{
  "n_layer": 9,
  "d_model": 256,
  "n_head": 4,
  "n_kv_head": 4,
  "head_dim": 64,
  "d_mlp": 704,
  "vocab_size": 2048,
  "activation": "geglu",
  "norm": "rmsnorm",
  "norm_place": "peri",
  "norm_eps": 1e-05,
  "positions": "rope",
  "rope_base": 1260.0,
  "rope_fraction": 1.0,
  "qk_norm": false,
  "attn_scale": 0.125,
  "bias": "none",
  "tie_embeddings": true,
  "parallel_block": false,
  "extras": ["capped logits"],
  "init": "normal",
  "init_std_qkv": 0.0423,
  "init_std_o": 0.00997,
  "init_std_up": 0.0423,
  "init_std_down": 0.00602,
  "optimizer": "soap_variant",
  "lr": 0.00732,
  "lr_mult_qkv": 0.5,
  "beta1": 0.95,
  "beta2": 0.99,
  "lr_head": 0.00593,
  "warmup_steps": 200,
  "schedule": "cos",
  "final_lr_fraction": 0.1,
  "batch_tokens": [16384, 32768],
  "seq_len": 512,
  "doc_mask": false,
  "train_tokens": 135200000,
  "steps": 5653,
  "dataset": "wikipedia_en"
}
Each number is 50 + 15 x the weight over its row's rms, rounded and kept within 0 to 99. Layers, rows and columns count from 0. The size before them is the row's rms in percent of the matrix's.

# gate: layer 2 MLP gate, 704x256, rms 0.289, rows 685-688, columns 128-255
# up: layer 2 MLP up, 704x256, rms 0.295, rows 685-688, columns 128-255
# down: layer 2 MLP down (transposed), 704x256, rms 0.264, rows 685-687, columns 128-255
gate685 104:58 28 67 48 68 64 40 53 68 45 60 36 30 44 37 37 75 41 35 53 57 48 20 48 37 64 52 30 36 25 48 75 49 68 75 61 72 75 43 72 57 34 39 56 47 38 54 51 57 47 63 31 50 33 66 52 48 60 63 52 74 41 37 90 50 54 61 57 53 30 44 61 79 64 56 62 46 52 33 25 71 51 77 92 54 60 49 42 68 65 65 43 45 33 62 94 49 51 34 69 55 53 87 82 52 63 28 52 63 77 48 31 58 63 51 30 37 89 38 36 55 44 44 63 51 24 58 47
up685 101:45 53 49 43 77 04 46 30 49 60 55 58 61 52 35 68 27 80 25 68 71 43 39 31 45 26 37 42 28 39 58 65 54 52 37 55 63 18 50 53 41 49 32 46 34 62 60 45 39 37 59 47 47 32 58 44 63 44 39 59 66 30 55 49 27 45 65 31 52 26 34 72 85 68 36 22 59 67 43 50 68 56 77 24 43 86 75 34 48 60 64 37 53 40 51 31 49 82 63 62 53 20 48 51 44 37 59 63 55 64 52 38 44 12 61 46 59 47 52 55 58 48 59 38 52 39 36 25
down685 102:65 79 60 55 56 58 32 51 34 50 46 34 35 62 41 50 28 28 41 69 51 38 50 36 27 41 55 44 63 39 59 21 63 50 65 68 36 34 51 35 48 46 30 30 56 35 56 48 63 54 46 45 55 61 54 69 26 80 34 49 44 27 76 38 61 54 79 78 51 33 56 35 52 52 64 49 66 36 29 55 60 56 46 59 14 35 36 55 70 39 34 57 36 69 48 26 54 58 85 64 48 54 21 53 59 55 46 53 39 73 53 54 32 47 39 65 27 17 43 55 57 60 63 62 31 74 58 42
gate686 114:32 62 64 47 48 62 55 62 28 37 60 54 71 67 55 70 60 41 49 18 65 27 47 31 61 54 53 65 76 48 24 56 61 83 65 47 68 41 36 67 52 64 57 62 45 47 40 37 48 55 38 52 52 73 24 47 40 61 71 46 36 37 20 59 28 54 52 39 40 56 19 40 51 58 47 38 41 66 43 48 28 66 75 58 35 71 28 64 37 44 43 61 32 76 33 25 50 39 49 50 53 32 52 59 74 50 53 64 58 24 54 50 54 48 71 54 57 34 62 85 66 48 36 52 45 17 62 67
up686 111:43 57 49 29 41 30 76 41 65 55 07 37 36 42 36 47 26 37 51 58 37 39 65 57 40 39 46 58 31 99 50 81 47 51 49 58 51 66 48 27 92 33 82 45 59 41 05 26 30 49 48 57 42 36 44 47 58 75 37 60 48 56 53 50 43 64 35 60 69 68 43 77 46 51 73 82 39 59 52 52 69 50 38 65 52 51 43 63 55 62 48 55 51 38 55 48 49 69 39 44 47 76 64 48 54 76 42 51 50 52 52 46 36 42 38 35 61 45 40 53 62 28 55 22 57 56 47 26
down686 098:44 54 40 74 49 67 59 34 42 48 70 55 61 47 56 53 45 31 40 52 57 52 46 53 62 37 63 44 78 61 23 32 59 46 55 40 63 53 74 53 40 49 41 30 33 40 69 72 67 48 60 76 54 72 33 38 29 24 43 58 43 46 52 81 51 61 77 43 60 56 68 34 57 57 24 62 52 30 68 55 23 52 67 52 40 27 38 57 68 40 23 44 74 58 60 58 54 59 58 65 46 69 55 56 52 70 29 56 48 47 59 59 99 33 61 81 32 35 43 49 38 57 47 62 68 22 42 76
gate687 093:46 59 69 45 59 63 43 60 70 67 76 16 45 92 48 52 58 26 32 68 54 38 34 45 36 54 55 59 62 52 55 80 54 40 62 42 47 73 44 49 69 57 41 67 32 35 48 28 41 64 72 25 78 41 57 64 17 40 78 63 69 51 45 43 51 65 51 80 67 31 58 04 21 43 62 43 68 34 32 23 67 65 58 30 35 65 62 60 81 79 60 42 46 66 62 09 55 61 40 79 41 49 49 78 23 25 46 63 37 53 38 39 61 34 58 57 55 58 56 57 27 41 67 46 46 32 72 50
up687 098:56 53 60 38 63 46 51 43 49 55 59 44 20 64 14 68 59 22 29 51 52 33 39 65 66 70 30 56 33 40 38 78 52 35 48 39 35 82 42 34 60 59 27 76 26 35 54 54 51 56 73 27 91 51 93 34 46 34 50 80 60 54 36 50 35 82 57 44 88 36 59 41 28 52 38 85 84 43 48 48 58 64 46 26 35 47 49 57 66 46 87 40 28 58 35 31 48 61 32 73 52 79 56 63 64 35 69 57 51 48 14 55 58 40 57 42 69 71 46 50 58 51 48 67 55 51 48 55
down687 108:30 33 29 73 50 48 47 74 62 54 35 27 60 24 49 40 13 62 74 23 67 32 64 56 45 53 46 56 56 34 61 24 69 45 54 92 35 53 30 64 87 56 64 54 48 51 60 37 65 18 52 55 70 46 44 43 63 76 73 41 35 42 48 59 75 37 42 59 35 38 66 64 48 54 31 39 57 59 25 30 52 61 74 57 45 66 48 59 50 51 56 50 45 75 48 37 64 26 38 46 48 55 51 42 51 36 55 57 40 59 61 62 49 54 80 69 59 24 53 34 47 48 80 53 65 73 41 53
gate688 094:28 70 47 64 57 46 69 53 64 62 40 56 72 81 50 94 33 62 44 84 57 50 62 79 46 59 55 66 42 40 54 25 60 27 40 60 35 63 28 48 51 42 37 59 33 59 65 40 54 77 53 51 64 64 83 45 66 42 42 57 46 63 33 43 75 32 44 27 71 48 68 35 64 68 41 40 58 63 41 52 38 54 45 56 62 15 65 20 54 83 32 58 30 66 23 52 42 19 50 77 24 34 42 38 52 44 77 94 28 50 43 67 57 54 64 50 44 24 55 30 58 44 48 60 39 44 57 28
up688 095:58 42 42 41 66 73 37 38 67 64 44 40 54 45 61 39 60 03 58 43 42 72 42 42 63 37 58 45 57 68 46 56 18 62 58 27 29 53 55 42 68 32 33 46 52 57 50 63 51 38 67 56 25 59 22 62 42 70 43 56 68 58 47 52 30 28 58 61 45 60 51 47 55 39 47 59 32 21 51 52 59 33 39 51 39 56 56 53 39 41 40 37 50 49 80 51 63 74 66 19 43 50 29 41 32 64 63 14 46 66 49 43 28 82 45 54 69 39 41 47 62 55 68 32 38 31 28 67